python train.py --d_mlp=768 --activation="swiglu" --norm="rmsnorm" --positions="rope" --qk_norm=false --init_std_qkv=0.0487 --init_std_o=0.0092 --lr_mult_o=1.13 --lr_head=0.00728 --warmup_steps=200 --decay_shape="linear" --batch_tokens=32768
Each number is 128 + 32 x the weight over its row's rms, rounded and kept within 0 to 255. Layers, rows and columns count from 0. Numbers have three digits each. The size before them is the row's rms in percent of the matrix's.

# k: layer 11 attention key, 256x256, rms 0.0466, rows 103-127, columns 0-255
# q: layer 11 attention query, 256x256, rms 0.0455, rows 104-127, columns 0-255
# v: layer 11 attention value, 256x256, rms 0.0989, rows 64-66, columns 0-255
# o: layer 11 attention output (transposed), 256x256, rms 0.1, rows 64-65, columns 0-255
k103 114:080092143136119143133181141059142119161093143103124109134142105079145177094107096157070102113155128140110128157138130192166082151178096084113122170134134143106124153095115125118214061146093190128103178086105107095084145133119090128063198200088123120109134152184102135156069116164114147117144206076132046102164122099097136145171141095088101148170107108175099129153142141159137127126122128082141170119115112130067184146148087067093113124070092108155116178152140160111057061150102145103082166124116107088124127097153142109093143127115161169092106106149123126126111194106125152122105092100131142086128070148094139108112130118099118133143099157090120113155148041106113118108174099096166137159123120140133119135165051127144116080106063171097180121160114154131060097146164150
q104 135:168116140147131141171119090090166115201137129135138116185079103144133147068111112103148224103114128146109150160140206158103119197148183132151122055133126138138125106130142159125078136121136107173151116119092134135138139197109108153125164117165156086147119166177139142094153055116078061140102088131137135093128059120088101101164163147163132117159149149190121096084150101154123165165112145138106174097104141082135082121136118114142170136149112144136100138209133081183147122185120141152115069177145153110099162088055120170144098151111149132150144173094156155085138091166078107117179159148165081138123154129150137106154124105083092181107161193098149145158073072148107136111131126125094113152148062133177092077170143076122120209100129129127132115191125151076176092120116124
k104 123:096169137154106122131121102158125153142085145144039089167146117157135158105139147053146086114169171164181152102131081107101126157219037130159086114140123161169102095166073145141170125181163134144139132105094128168121123167127156111140068157140131089165140067176173132190099056155134121136089089100097124106162151103175109179154125140096117103083169104131104130077140113149173104147168134104151098142149112087146158153059154115128150147123117152190113128124101029142121171151130129138129144142101149176128157143124095201155148069108086106143128138126177119098152079179074165102164162159142117107124134137120131105083146149132195150189130127159119180113092120066137060129152110083143137132079116147154115122137158069127132165114158103104130098160092149160186091177107146
q105 114:166101090075078128125088173110190130139106181062162136096112148102113108137246097222134121163099110128082117098134124159117175078108139136088154089128094115123103127126164127101120184134101109070130142072161108085155137126156129095080150082109179130101097168064131140115132188165197180185184139148152103146066138190127135104152111068139086127096138116113126092166092138125208100181171147166130130157151126147122128147120122142117100106118175116116105180152108148136074109148146100071143129112116112192137150144141142080071161163143123059080132087093138110115173087105165097090143064114180118165128086124112145141123138104125114093167038147126146114178101163158089173140119116171103110150143112117106123137132073131119115128120079171140154126151123149176110118131113142
k105 127:158091177144104119110073170111128160165099102096108125165115117187119171136130127142196134114115130118134144122124102173098120136191110149145152086167160119179127108130116148132144182146099145142127092114085132120124177140126130114129108106102146088148054167139140113143124106141121104174146121128140137080149132115118114176126096111143089093140175140123077127119125104139187129183142074128124183168165065074097137119129119123142061097097122171216108196220114133101075092183111136121124129131152148140161130105174078195121162108094098064150089125069153085163122058097081125081145115122155062114139162137191123085085121044192148172136109138114128111155061139088147123140099141135097142135170074163179110131133073071146120157105151103145145077168151112139173079097065116
q106 140:066113112073138150156131169099153131151047108172191137137118099118072144172096072088137116122055108166131191142087131120114103098139079100116136083131085182140151111111102120159136126130102154096082186132154153097122088116087135142154109120121199135110098123143106148080109147089053118169124236060118075116158148173147102098145145103140115141165074154111128160109121067177185112128171123125116138167168139104123134092103086123129072160082119147135122153167083169126141115169123102150152116096095114153102110184120133164161153097135107128097126125160098150131163177100123084141119111199138171118114128103137183125192135091132157147078170154118037111113127117150098165081111174122101137155088089110126151097144149115129096191084068104194111125174120142153180152148090110
k106 130:143130175108137103139161160063161110159079167070162130134118115106104205127113124120107148145130139105109146139084178125133091146087137124075154110150072097152156130081102144123160150110152131159142148134129141119089147118145144141094161103151211149089099117149093108127081141131161147139159167117079080148119210167101108124151109107124105139174076149117061158136133082143128147118128176105149086145162127066137179139097133110115116128090161082148099163135056145045151117126091151150130180105177084141110148165161153085151183109105136199128086128126114115141076168160133043147112112168125081108109161168116199122213132122114056091178119047159131113179123118151169134121104170169069140117100140077147115105141140155131089151154070064126168123071125088124141181130098135
q107 133:149109134161106132077117167130100140080175147182025115149140113191147160129150139116163136152131098058153130151082089125096152118159125099161130060098193177098144231127075153124115195139057147068101113148112121140150138131127181110122136119099150163144177135131154075133112131091088138101043082086143131105119127070150145080153126135145128121126171090123145138081154132165164146192065134177113174162075102119110159113146150138147157166193144184132098124133187121132131079078130135167103155092070142093148079149080122116154121067176136092181152124108086090169143131140108136133127117157091118130138105097131142144102081159161143139096084150130109097116107113139103125081165149016148112123148076124071118153116118171138092126114112141154089102156104121104155106109144102
k107 132:175117128200082082109124155127094092109145099127138081147200125113126110158117087119148150166056088145111165153107124149144141158237077151117111084113141154118146100103123052146092142117123169078131131149171121106124131124063153154142125109150151129142120152147071112079102165096100088148130156094199161112105167174122104108105149107059066024152137122193122161159181081174158152162123122141105155159121144151147072140130138093149115143113109105128092121159178133153155139136185138131126158066116080085146115131100124136152146131115131129111102125182083117160163110137114105127130103155135110098130152141167143116193132073110147077098130074145093086173095104100159225091148158078102102166113128080104110109062137115114113128106130057146157137122072120140101078121157193
q108 149:114161082114129133141148107121085121142127106136134193130187082120145112138072201177083116052092095133153142121077171123051168145106112115131177134126117133086067151166134168156120130065087190138154135126123080090114156125163133093127095086092131094108086142096103137075174129108137124132099065162076112125145104149157192165116127146099096158080187131137120121152160074130149135115099150060120114141141091143108116156114103057134134117134090138162156123207103155186084060180154139160119142132081118128096129121131143151119088151124115199121122103120112069174131165109122145053135131101152100111168102093150151177160093166050098051045104153125075123140152132134117151104105151120076139122116135124135103132144081160154103129161108139159145092075116136052125112112191130
k108 145:070091113063082134120152130076122142097118158129138161103086180139101183135079118172131164065099127135120103086111183112108154153110200097176180110068133103141096102166101127151215152184144133159141123157081100098140117090135136063124116134088138156133106094087090125138170073082130090121138113141100093169108179181156155091122123089108115157175169123161139086124114121114105144112107173145146106120122107169119142099175058113026151134127160128112144115166102113177169138113135177132111120111143179128121166130054118127125154115127074104127121105136098112178187077099109112126112179154135091113088108124179079133135147171113085142128115140134124103223156121031115124098158155145133084066126142137113107133080110116137110102133128136104184110118086101074075125140201150
q109 134:075174148133136114115130133107101141145174142061078106103148172111053149129154113161162148125120202140155150130135105141119150093131126161083127074123125121063184166112137141132087193089087074046143178112151140123110109148143156121111161115165089080159182172130134148131167101127156113098126124156164107065140118152120117106094134123162097141066118149184113166102087084089113038157073142128107127114126139097204144140101125093190104113160141160130132110126101107141098152133170142133185140125182097089101181124104093106082093064116145165114151091167145125129143137135181068193161072113111161140077116133156191114135138134104146183129104090117097135091123070162088131178151171182110087176153130156129118097183177133111121130093161085139139172104059159105175106125139142
k109 140:190175150121125061123145076109105177074142105125144131090226192068107090159127140122171095112150153091164102079115155197131135108149145124209114117137087139117086158105113136164077191152144064116117148120120170132075144173153132101131146118152125189099124125099093089105137079101121112153113122121088138122182090132153118163098191108132114166093157169126120128092149132084153071189131081108149138210138150147100161138087122084091145124109143141147138186123121092163130151099117083126166185117136120042137108102109098162086106156147115103094096123169147120119117128137133119112207072126181136128118079138132154109126081188127101149135154128117151104182182058148122134063119125139126151127106168126100158137185210144154115118118112093095112106091144193093121104179116123
q110 132:111188124158123143084134192127132189090088171139133129146077135108134141114148075124157127105112137156135079173083123212146128109163128185104065106152144089084120144069136112208160095159151136111089150108091156073085094072043162145154134173144098148095096136108137184144146121119126163135058165126143072158126157163141111150124141141110149117122129171158124135124084125160153178119112113154171104106086121152118148107112092164118079139128153110199146140115123131138122124129110205137206150129080078121105164135119125177132085141131069120081084171127140069089089124118132168083096119133087091160138147142096126123127136175105097100120106116129170172136119102159133107086088100110158172151082153223089156095209131120126195164167119125110073128109132136157141166134205096
k110 142:156165156139121179137118165121132164087101107139117164165133191161186121144081112144189118128109133157141133095139112134154133190144063166145095092118138138144191119043096152192169080157146110170102135155171120103113107089143133190171156140138122116121107093126180154158157145090144066124170127108120094144141119158102163116092167110139097102161084112110126122147164129103124131111109140101140123161150111111065137118156108066162098124091178090135166180166153096104120125168086170158161170163087108123134132094115151149143127177126140158168151119035136126199128152175132198172152134169131136220095206185131083141103106128111098138052123124108199139065085165120133158139135154154133177085069182171092090136131132121149178121140097123126108111115131079118161113128169075
q111 141:022133129061072139092110157166144145167119069159134095149116096116129121115149131158132129178143134115118123130146147171069130110097113053127137124123157121143138158239129125160150179164106103088146127106137065175123177112177140145140173171148089178136129127088148113101120097159124113099146127167130144175081085154128167122172174152131115158161081171162112120081134078162170094134138125131075127161208149152152174148148182114110166094158053107154143187110098111146120108133140123137137139131170115064122123117123102088087112159084155102126127184174083172154188106081112149073087071143080144133135097159151145113124174106127156139157137127139152101112107136095092148097129100106169128029091129135134112187169151082133107166125160064146134079075096165111111110117099126
k111 134:143128165121115132137102159147100096113106155180132030145123201129163117077090125149113117145110158198163098151117175134111100136115115047147121116168133093096127151139113138190139173127101124146117122133086105160114130098148158113155118116116120112138114137075107132091093074193120117123129102121109159129106083151143114155118143128103098108119124115184106123153093103135131146126115098144062127121133143132129152093109137193161170109038077113127173182146133113082070132128146135096167190175154095138103059187138107087125087168089151160141122207107105119128156121128096128114087137095042135081176118184083192155051126061094114104137117138146073158167113129157102111142125102068151108095138074179106100165124167076092147159097180075087083160117128167151091087132183101
q112 147:089137099116101141133154146103163111135144081081125167181162174130108132097089064076171135103128183127158110127110150144086157149096079160147151119161148125113152170103127153158173107123232135150193119179136146117144123172065147121134154100126203115138133088151131079126173111171151115141127129121113166163177150150189117166092203118142084130130130152194096113140061178129143121113157074069153144102121214160123076121098097122095114080136115129144161131074155075164111108150112169104078124127124109100145114198103155130123162172084097134131157076110112103112152089056112164122122181074134133126138156119143134099115108147151209103092113105109119126173147120087130094153120157077184127138140126164088152183092092114059157139139161092135129111105108101178183150146066155
k112 149:108148135130152116164107081125130123181099148007140128168148133067131144091161108088135155134087146136138032112120170077121141179089160199115098127134209156095118179130148101166147105103141137120126174111127125173191107178127144203140161164161163119156147143185158088113074149096137102113138100147106118105134097084112085136096174118148136103108114098133148132119067124137156199118111110107120134082101146105122113153059095146125193088115144130129121155136122082193090139071122154126092129125102126146156120154101153117105174163140148191108099079116132054129143100051093127146100095129130142161130133158101120121131113147117125123093112172072087143169113140078089112119190184115129147120123147165128110150105047148155138091131173087132186102112145177181162116168054143
q113 144:134120138135139088085144166147105107100120112198145166108200117110100140094158163118122172144111105128150171135148136140105162105123119119130091090187062158155124107193090123111119104248141145128156140148124099156118217134112137052123120130142120128156075126144138129118104078169050119149135120074136137183131095119134141132079109125129179128107176124153165084179187105115124138119098124118104084155093164126132076197101110108114120091180188090163103146098109104152126153174141118139167147103096142148129131098143150134138077157071088121089045087105133179144167167161054147174164166132154093109075120111123089150120157094137094150096105107121176191133133063103168144160080123158113073069222126099100141089087113136095164189141119129142138107127152112144151125126120126
k113 147:101144159153182071107165152076138069162101151185156142141102124119080122121113167097132103150113107139175145115108118085141145139078122156149043107127129080145115080156098108108162151146135094134128076093160075152198107132110142073087140066143123108146114141122158153155104150178108179119159167109129119136136111112112113167058087150157103080159142102144082092155148099168130085103058110206129077154121150110118154150096146083084116064144168128174139125072114143147137137133187110112132138114079094138080179147154075143165104136136095150094120123088175086114156102059065127162095084122127133105140148123132143116127058091126126089125138072124128108161137149149156098123126149082145117112216066155113094135109127140215130171061100166054069106115162123148138137092165122
q114 135:078186085141138134147077165114149089098146072132109173122125073125182124145119114169153123136125138206108149098138168087161167109123069127114087121116174126092173088191054113060158145126115146131195140098195158101133147117145177107112147108129161119136146072153125075134160141081149121136079145104111080081091134106105114174130160093145093115157060115085129147123153082121116104174098130111100124078140145132112136189053130141211104169116090138117116122148156137096136171101158087089130115138096145114161104156148128107109073100131181189124138138151162164157125205086151075142089189090117153106114086131093134088175142125179132125124133155149210100185138121107099112133084106177103148146168176111141108140089156147097123121137064134114186131123101120124136043150117088
k114 140:161190074143120073157052078145171103108155116119118138139084135115206097133090097160141169123135108111149171081049168148150104099170057165115113146148104138079134129197049183114135168121135119151163128134139083162119082155187133096172152091087118075140117160074120137090119153140162171180134112167148103091113077130121130137092133137148107197121141129077161168126179172113069151135109118145130143208134141105143097108145097158179091145104164155076150078125132083110176149100187131132099110130106158124131176162122136157146108156170131198153209143127127144101100128059138146131105125131138095115165133166115125104111138128179155094153121108147080165142105141114085178142174119141164151186116075103140091153086138124177130081175129152089120144139085151142155104177141084
q115 154:117154130156187143166122116107086177117138184155136100129163112169205105067116178138119115115133093150121100163164086154101151113149166164159140185130147105114195063142196148077124103191151151106163139140075065118116160145075127128154110158090156133132134139094130171148115146114140148120139123113130130136090089099141120137120096098114147125105136072108104102087144100084184153137122157173102108113156159099156142108093161184113185118113107207150159116134123147141109125102116149184126109167153094147097118143126134151157106101101103089175174111170180098128135125145149150108111132068104152127187116117084083045147127112098094092106127165112181185113082117174083141096094223126074198124121135171153073191079101092082158169087153119103118152071106080142123093120064160
k115 148:111218096124065124143123119113135114105099156150127127192186122159134099193133118107115112129149137179150100126107114140131175101133199237089067112138215088180134086131063154014110115169131124158082135123172131091101151154135158131153167145135104114123191128119132141157150154113137175113071133038115158089085167155163110148185176073096105120117102129114099140152161109140094163103102157134151158074113160083144123129079110166142138058107109101135121115113128162134118126141172085151118121131129126121169058133106138126076095077118139102161142076179181109125080145154091123070151105117126131140143103144076110139154153144059157062161168187152139104181108124186106147130119157105156130157124136127125116129149101084128120154105104132126161158090131130115094123136168092
q116 145:130153089082156129130160142137141115171118143113177176106165076186106107174138103070122097114177137187131115126118126112155121126131193145163140115120160124015111165157150130062115122188112166130108072077150113151109165158159124107098171106167111124126142146114096124142085140088161100155123108139120090141128120148132066143157134049138116119123134197082155112104122075113199171122156126153139180145153136119147109151156135173070113133089131130119143128048138118114111182126145099110178095114065076100100152138062179097099142113144134209133073178163120122105069062124096115142111171132094156069095085135098159119145154143149131111100094122128095126135107057175137095166126206132202158114128089129070100162110136098145081187107108144111076148129167136139100109114097130
k116 142:127145134078165113131089159132140086138122135167129127126192162066100122156135169115122108136188174160146115153123142130169136087089080163142152090144113094118097113150133150093153087168095185112108121178197082162095207146127136131118154130141104088140164163025146142166104195160153090131121148186115160109115121165126072137151088086130120202121151085068127086129169134138173125105165141128127149179117087098193113136146105160127108170188170117145102112093171071140100188149040087062115086122134078106145128107104123180094181134118131116144125105128141195105135158121081136145118115134138089167143134093136132166097147100142133171134104104078052122120093114100148113141170151121142119096145132093052089135159093105056138172153117097157124141153171126197109121161149160
q117 144:175116156117092142124160041127127143171164135127071185133174103131107092157106124161192068132182134147093127113107075136139137145125125118144196120120168097109101097149155127168103190099170147145157108116128158074156104166131082099162134104118177155175123110147144141123124150166117104029117139083111106113092119172092176164133150078158165169153076161152187109219118153168096138121154093111144148120130183089129141159151155158201156109125123089061151093070116108146110124094164153158165141177135119130195131135172124099132093112155106173122044142123131077164135128161165090122103101116103081083104079136070188144133135101160096156066159068157143155170099092145119112143160111093115148098123157130131154082112135095119082151103115142173142189073108122105141125096114140
k117 142:121142137090195126167092105112175148164092116175106136117101148066078087142119056129176137092120099095117058121117169092145115133130132130201051158133165138111089046188122118187101118178131133110140116139129123107156103132115071102117130166059128175140125111163136169146095131137087132086138123133107136126077130144110139152148119115130152202168122114106196160142161140109157108123098092109141131181144124050098166103141142182159130131111097119138125168053104119196124154155152150158120122116154134171165113130144097137156114117134120077082106110131135132206145154136182117183170150126145127022090152165099100149115154095102082199077145159172096100162158164201143157094121111171126136122133157160156148111102128054113139131102141111183112169142114077156107095170103157
q118 144:152151124099133059090078086169134135158158158174155094069114096093092102139079164144197155128144220049121119182125104154146126086124131129124064123153154118124106131071160142098119116172125160124122149174200145096116136134151183119082143166101171039138123158128157143138133137135154199118149066152136144154119136105150123163177104195140102170128144171081133179169131197149101160164136092121132148122131146092066126154096071130111119123165118123147090114195094087116123136126097180089101132121096121144103067144113137122119197125092167119184065107127124137144126108109151134157092121124155139115141121166177113132130138029087120133161089124085151128116140143157128184140124175089080143167033158170096151150180156109148140152142082109098143125130099103130127143102164168
k118 138:092158162136156079140123083126083160100220141128152155131124141075110094176136177152149179121110146096071123098159014134098080122171150107112157074132166109103126118100174107140122097157132139165098125139183172171131090185195153139137131141140120055145075158153156091108156143115100103112209154166138124157120121104155128079184161153153170066154102126148079169118130161165158129116135160103089118099069152107102186150097099116123168137150083163087110130143071115181176065134162160115095099110088089112150105116094131131105109113159192167146134152137126135160141109122117141141126137182136069173177156133159161143134129051134112137110118128116147119120187169167129154158106158105095109144080114176184130105180104129158126127129139073066075162095153150104118144102177107
q119 144:108116078082143096125139087117165128130136149094120165172166065141155092137177173130092150099146174179115118143102125091126136110140145130101253136156106121111122062142095192170142125091067111150122144072127185218116116178125139131129134181166148107124146109143126118113152110099141140136126150151188133152178118126143109101091138080138116137182112079126092147146164155165137131139085126098180037160124112137120148114196129122168087159075132133110112235098088154095126175129167164168163128130158093065103074131081131085164103154069086087104171151147144105164165107144139130149111166142111118128119106102114119109118189156135151120146122070141156121123157151108114106118158042117138157117157137082126103135115118107176086132078088119090180080115113119089071146153139184
k119 145:179126080105166057134079101171140106144120119139138104195142116158106106142156125121122152129180191127097132118113065159134216075064169044081105123147135116097183119137157194162133154129113138170118108137106157144081106114084167149118069158157160106145160113120125124083106136128107165152112139099148075098171118071113146122131046102134105192090148094105143129143146099176113129133065086148157130121099111100121108109120125219093087097150146106136068135120111107126111121082146150132138140119135131073141107164092082165087108117072115106105131128169114119164085127088130137175075187100161171107114134038110136152146183169115125187137050122118159164098139120132112128145116053120145135125092110138111176112097137169145096084094109086123143103117069124165112148127183187
q120 142:145113154137134170106082120127119159120125075126119137144025075177112101177178097111148104204107136099156162105088111158137066099158159153159087095106140127147134122159085112077137128132191115096163165090147164119119116181146122104117106113150109107101092141114088160120163128104097178170134226107133133130117134173106103129158149121147125100161160153202173081130144127125085136108113095079148109130094135147154103099146100116117140164144177082117207082128142168142168081079175158105045184122160112129161141117139158160088153145112111133145168091136097046084126125138160115139121098108140164138142198126110066123146124136225154120190197095179103141138129082099078143131131146106103121086123175089150115187162128127105134189162095139051141104107153133147106111129126131
k120 145:143105124116118137136098129130128116097105162112153155173124082076136085108069116117170153130152121126148177129105087116101080135173150178075090079085154141100118176174193113172109120151143190091148160148135133104115109140169117088134118152162120119131128124172140135095127122129105131159111160113099155145133114139118109078125106108086130198115137109146165116132115108230153158090096103084136041188076127090169126139122128071126083098162103113098193128112154147034131123070106139099145153128141103163138137146124157114133169145181080092177137126147165085060163164142147086115129101155115207107175176128125101150087111136091113092181206180150159173130052117079112146173150130098125156085072153132163162142075133054154119144115134177123082127101186164150144143124119162
q121 140:076123118127089143065158144127206106133123097104117090126217134124100142102187121135113145152086028160147049214127113108091125104183178157110094219190077123156071131195111070112116146134178123115162145135150094088120133162135127146137165132177123143152118150166112133134150120119127142110116182152124154112155126116122094120160130132158109155145097182163139131178142158163082127157069119138120144142089153164104154134109129171149212094081171211112067128128095151103132112087077198214154132117112090133107150105188101111146100142153135112075118140116112121102136135121221106114082121151166118101097111096144116129142127149131142132113098127131109140144129174199134145117114134143157093169152096191126109152122114099173155135162138121155134136101111116123186099101147186
k121 134:129122171159076145147096189084122118122139079117159080144151135177125119139174134077140109143155024137120141134090085071094103106091192159083090175072116129122153161197161169088180163121177127149115141112184112133145061180130142165133135124108135103125110130140147132156098108138180044136103148132122130157186114161142120151147145126182108092095148125113150123065182131108095145183049132142162129101083165155116122130158066131137103132110183060137111154119132090081088118150163201131100173098091115173119116112121087163069137162163129111124106169153118141151160126159163109163123134158123130068106149133124153144141161147127157155143181108170138131073121069186119140140115126157137100172089069155163103165202126087164131137123188129163139125151141090152168103140161064
q122 155:044131126094051135111124149126174069154092151141194069126151146120116094094172152130163135144129149079134148125033117178166118090138137074123148106097150071108105135156070142058174171132111103180107130126147102146087179072136203169134163094198129141128104109107103185161107126122104112079126095149122112075121122103087129096111081141139153130116113109087188141150075191074132102097130142117109093153125104124091115112114155060137144183134146117132176130145139120158123142160131125167141065122089204114129081103145155162060115112080144093069041102161120057096105138131120151126108123084111143118125096119099110150110140141117116096159139134171171172142094140111136143074103162158115126162144121098154094099126156100217183136084098146123128095122125152132095123109076142
k122 151:143090136130124129140152195160136081115074078145174101142128158114097111110161105105146169117110081119181144148119124167146146170114092108150116112119127075126142142151138107080164124126112153139136095186145100110131158177158169077105167073212153109103123140107122172141165075131096110166127086155143188098138123083052116090217096154121120099126154150086143160139119090127100163053146152092095063103088127121082116107143104146093067165114090147155150150157136145125138105123125088130092106117047155098103110149046131142084178155095091165130118121099100125170168117081213191147139184074135150115113106103119106113130071132069115121146146140174156117119146162187144091110114144079106135158128093101182156057135127136160144167095166088106101115070127131088081106138071156
q123 146:191200136191109129114123159108094176102108135067104117152115131164112142111199108158105151166165180158149117095154173134099115082117165117109110098174161128163130146083039075114166119130135122113125107089138131069094145103115068099163100132081122159164134093101164126139094081140108155111120136097152146117087107171144091118172084191127143134078147165146139160125221059062125148152145123177162129106144120127104080171145118107099158089038149096108085057112140119159129119127144193076170094135054130143134145152118118090200162192125170129120124115126101108114129142128101182109075186077120132124153121122167138106119191143103165170135137133121092130158112159124146160160141096108149122133126128095101130076142094124140099081172098110103137175135031119138166146121110107
k123 147:119139113166166159151162144145104088103140182099159159066151116143134091118132116074140109109139183168140139105122078144178067093165141215116144123159145115196086112140087113108134135106127080113167158123128137133117158113143105140151150150083077058124141048146144112144093152178130106118112141172131172160076129138103122145121104181140137160108073103165120150129183127126084142146105104107123075155151085050103096131130075087112087131034101160076128132132099097109032135119129224100159083120147056133136140078159135099139156153072124155135091128146151106137171101113096154144130104150105160122171086119197133162101179178097161127105152133122096109134137147113152126107094087135134178170099087131076152097099093120123124138122142156071177135167107198075125140069098107
q124 142:119083134038099117111171137101145130098134110079171103075152134140141081142092147150082104110116192145123087159087158049082117120152208179080145122111113141126067090103130039158166120099123103109108128104133105138122103143133194126154160118128139133096152062121168124134181112088088100139141178091108122115080117134111092141127151157066085221121093178140147123206144114120144095167133168117085154080142129163100154140130124141167097134129089142079068101171136087142132215112121108107165135143107144164132113124142076104109116114126161136161136121137099105084158069166108157130113132079167122152068110130159097162149125094171113173114111166128098100108160131090121179125114149082151102169183152125177086168130135188105143202180125093085122143121140141129151075122153072
k124 141:117140123137083068165136157120154125117128144136149072064154177131143082094134130112120126111131156153064095137068088096063144116110065223052151105119101136161103083126158122149184129123172085081139120149134111170107101168121139116116117130158157121124069107088107152157135113179137109131187151115161108117137123116036180184082179143133137216104149108085067178115189135183088141111139168106182104103129090117133142141117106148158100138167135141157150103126136122136140118136119131126108181106139121105119115159170142115104084144150129091142132132113158104095148056113045108134148149087148150143145088139142178146134104151148022165104130164152136131137195077094164129143098085130100133215178139133173143124116117095053142083127132186163093165089125141146137132132156112
q125 145:136134103210115112192108083144117104110112101109087130148173123036106140142104033151097157106127132160140124156103126160115121087127170162151091115149144122104074089134117125122128134144093109129121138086136134172144138186095162063110139146178166124114131147057125130147105120139166113147171092106114118166153165120175223119166145095122145103061144104143172177121103117158117154151129125124113053061126104162084121109100116122124112101172132135140174112129080150107152099211184101171142163135106150098135126162157078116142127100112136151147125193082144088170162130087158132113091109139093055092104140137099102101124157129158156123076155065108149160106100115168123145144090090112234158121150123095169096185140066150133162139135148155161093190133150152117175052148093150
k125 144:145153178143123093184107152128111049154145124109119140121143141108119149154080053130125167152132156143142088176163221158173089103121209150130151182113161137095090086110112171097126109135153132130077116111161151175135130158079148144107133083186151131101164095133061140071097074088185111126124141100146087117117108120151109171146143146106111154125126107103190123123087157193148160168120174168113091147134087125148142117105143154119098174178167104104125099164074074076207118169118113136178126112156104115129149142165108153131144097139173112119181115115140117222190116162080132124109128173119074090096131099093140170075087159084167150096158132133171108133091121144106195169100131098118162078159121105147098137090106149137123089160074150106096138175134163100127087117056138
q126 144:134107162037120129149113123128091066172114102130139138124169143150043146080095156133064169125187112103148140143075100124112142115165141148113123083073135109109157149132157196120123099150149161109114184150130073156095102101119123144197204178112150147092153136150080130147115113105094105150150140071122128094108073126142122119109133110158142106112121108134135151078109232067191147117140098112118052086122145092123097143135164084119177160075100135091136195117108181111115138147127165131056090107108132097103164140102161077155190122101147161118148111178145156168129119182141206136103169144123097080153112161105107160196109092081193146109099104149142117143109080119104142148148138184145100121155095147134113153083147098123170088140090165151134112137095132168136155127207109
k126 141:133113184054132126107087105109072141082097100095150150131126122135052158115196152085134106152125154113137108127109116188132160138055104193154139090086171116129129150099114170136175137169159141109118176135140129109158179164068077105123152119155162175083088110134133119103133120085146106111111134096202172064093082105112124114107146152127115066076133146141104140100169128119113186149185084140140108106135150080144143158133170124103163170164098132121133133106132111094098113074077102126116091123099122112053154165065118156174114163108103116123188158089114168117147171168170170100058134130121124087125095164099147089148143098108191195152124131131174108098137115057105100091120074179127134077131084131153144117109097138134152101136166124112109154065051147131178099146202120
q127 157:116142112165083145069075166119130119124122142108142124111098086128123135130150110103163079105127147080161096121172117153157111193105148163096081143119154170143091125116138115125121111107077101142125171163121099174153141142168113064160132092131167111160146119177106149072091113146093209124116101088133078113149168097127134138103114111127115095132145060100026100131191130094077133073157133085165142104177128086164142185128184130112165099131100150160100115107112123177134158126154111197113173129096154164104109129210179134126164122076133097127115099120091188100144068119097095113138108151178104180099155132096191108126092166167143122036104172137084097132114094158145155223140141130148116082152171096130086143119195113177115133143118091118060073125105110112123136147168100
k127 152:160108078129115097169127112142154060129092165118098127105141156068138148126207129135128123091144156108126146094110085128150103106184130166169123118100141163140078196105161111101166155137122121108125139190085122175146000097103185132128091128127112108112107164138107113129113140165071143178096084184091199108166158162110138138149096109150089107107086139162082085129120143131129176093131155124147156138182133128192182122140155119116174166139103144136159104134142112119146150141125086117045169100121181168138091140168132094175157159113161060120112089137157105151153115142174149192113142138153096182155120134075164136153142114153212162089089156113134121213101152157106136141148107140112119111122144133053156142121181125147137118093090166081114107100204127149131111114172072
v64 108:128105129122087126197119129176137128109139106107112177118133137180112130117106173067104166147085086164104104091154141099197128106105117092111149075115154127100112070127110106149096119155178137110148080124109151173119091139148108165153177161110108101108141161095082091133130039182131133157128164095157104170092105137129083142133113154119148118103135144158083044121123121114078210141121148170151109091163176089166136113177171105160154103096103113103172185110107094126173129162147156157105086167135135107156178137095168162176126178133117175080159142136116133129155125096099148196134140120120167163149121139155103142110088124173177075128138165168140127111073144115106170060134149176090117180175080138085162161179166155151146156081130099180139245097164155110101090168130115
o64 105:114150119110044131114071137143155133170203152101173090150111085063100117128080104092103134058108126128129198156126184125088121194144076169082131099080093158158164173137094142123092120100112094140115131167106109079195117090096217097132163139161059211136082131159133172113091168165165154140136077099112165118122166122179174080137133118086107164155126127114142126122102082169144131134082113119097158125104120104146132125126108206123113132109186168153101086171151201164104171112117116104142090118109081033089100101109155146105185105127142071143121119142084141129132120153104113133120154127128144118171162132119143107143147150148127203126155101091142118143151147131124125120094103159089104125105089171159090105072091174166111151121122113118159131074201131129128139158095093
v65 107:092137088129109092088117202118114087113116132136146165159067132123114173185174162120084149140104100162154122156125168139163115085114173123085142089110201193035118095137193152115161152145149157130179146137144155073117125139161128164081145123211164080086105137129090138180160174127156115132058111179151116151127144109186170128105121136150187160158166100115127198148112158122155139179139112088181132154118156166150102088147159080150095142086139135108115155118137127111173153129123090113122158091179124125144105106154147152114132109090153122115158067126077113096196076080106134148187097098132089159104129148108129095121096147080218094090138118116144129067137185139156091137107117127093135152131111095148132115104152047085137188173167090145139152140151132114133133154162054
o65 110:181093078143173128104170164131113124136178132108034065088128099110162113116102115098096174070152178093091153140167056155081117079148135122127146146137101084210167157132104133118100172146103065063156116183109127092164135108167102058143139152040143138127138097119141095114114124066113197103163153118118175145127096148086123106088138118111092145110071134109151124137187106099146109088115104097140107113141170187128136164154127132131169108123109089180099169152075152135112140145054169204144171169073161134102127130131122150148126089145111159147140199132150125184115125111132099127148162193094174102185161131170129167121151128144153167132121115114157175168119121096156142124191163122201133152184163178148066158142141106132123116096109116115155123083122128109120120109140108
v66 111:112157103121090099086152148121127129112151167154167115079139125141080103111166073155142154139110144148140080104169105096124089154111108127052105216171139110140090130135129117184108134117176120222108094192121127084093123132116093136124145101147125144083142146146146115155113172087102114175142135128092151129159153099118102166108122138138124089141208145142121084083137117138163167139075087144141111155150123141105187144123115126152112125123174037101131052137136143141080068136105120083131145143147105112192146129172183158100131093098125125169154157105140146185104152193157192186157070190107141154188098126148130065092106046118117107146126193120153117138138137125162082087130132088100145085154110115123142130098132108164087055124204095131176169112060138121111091184141162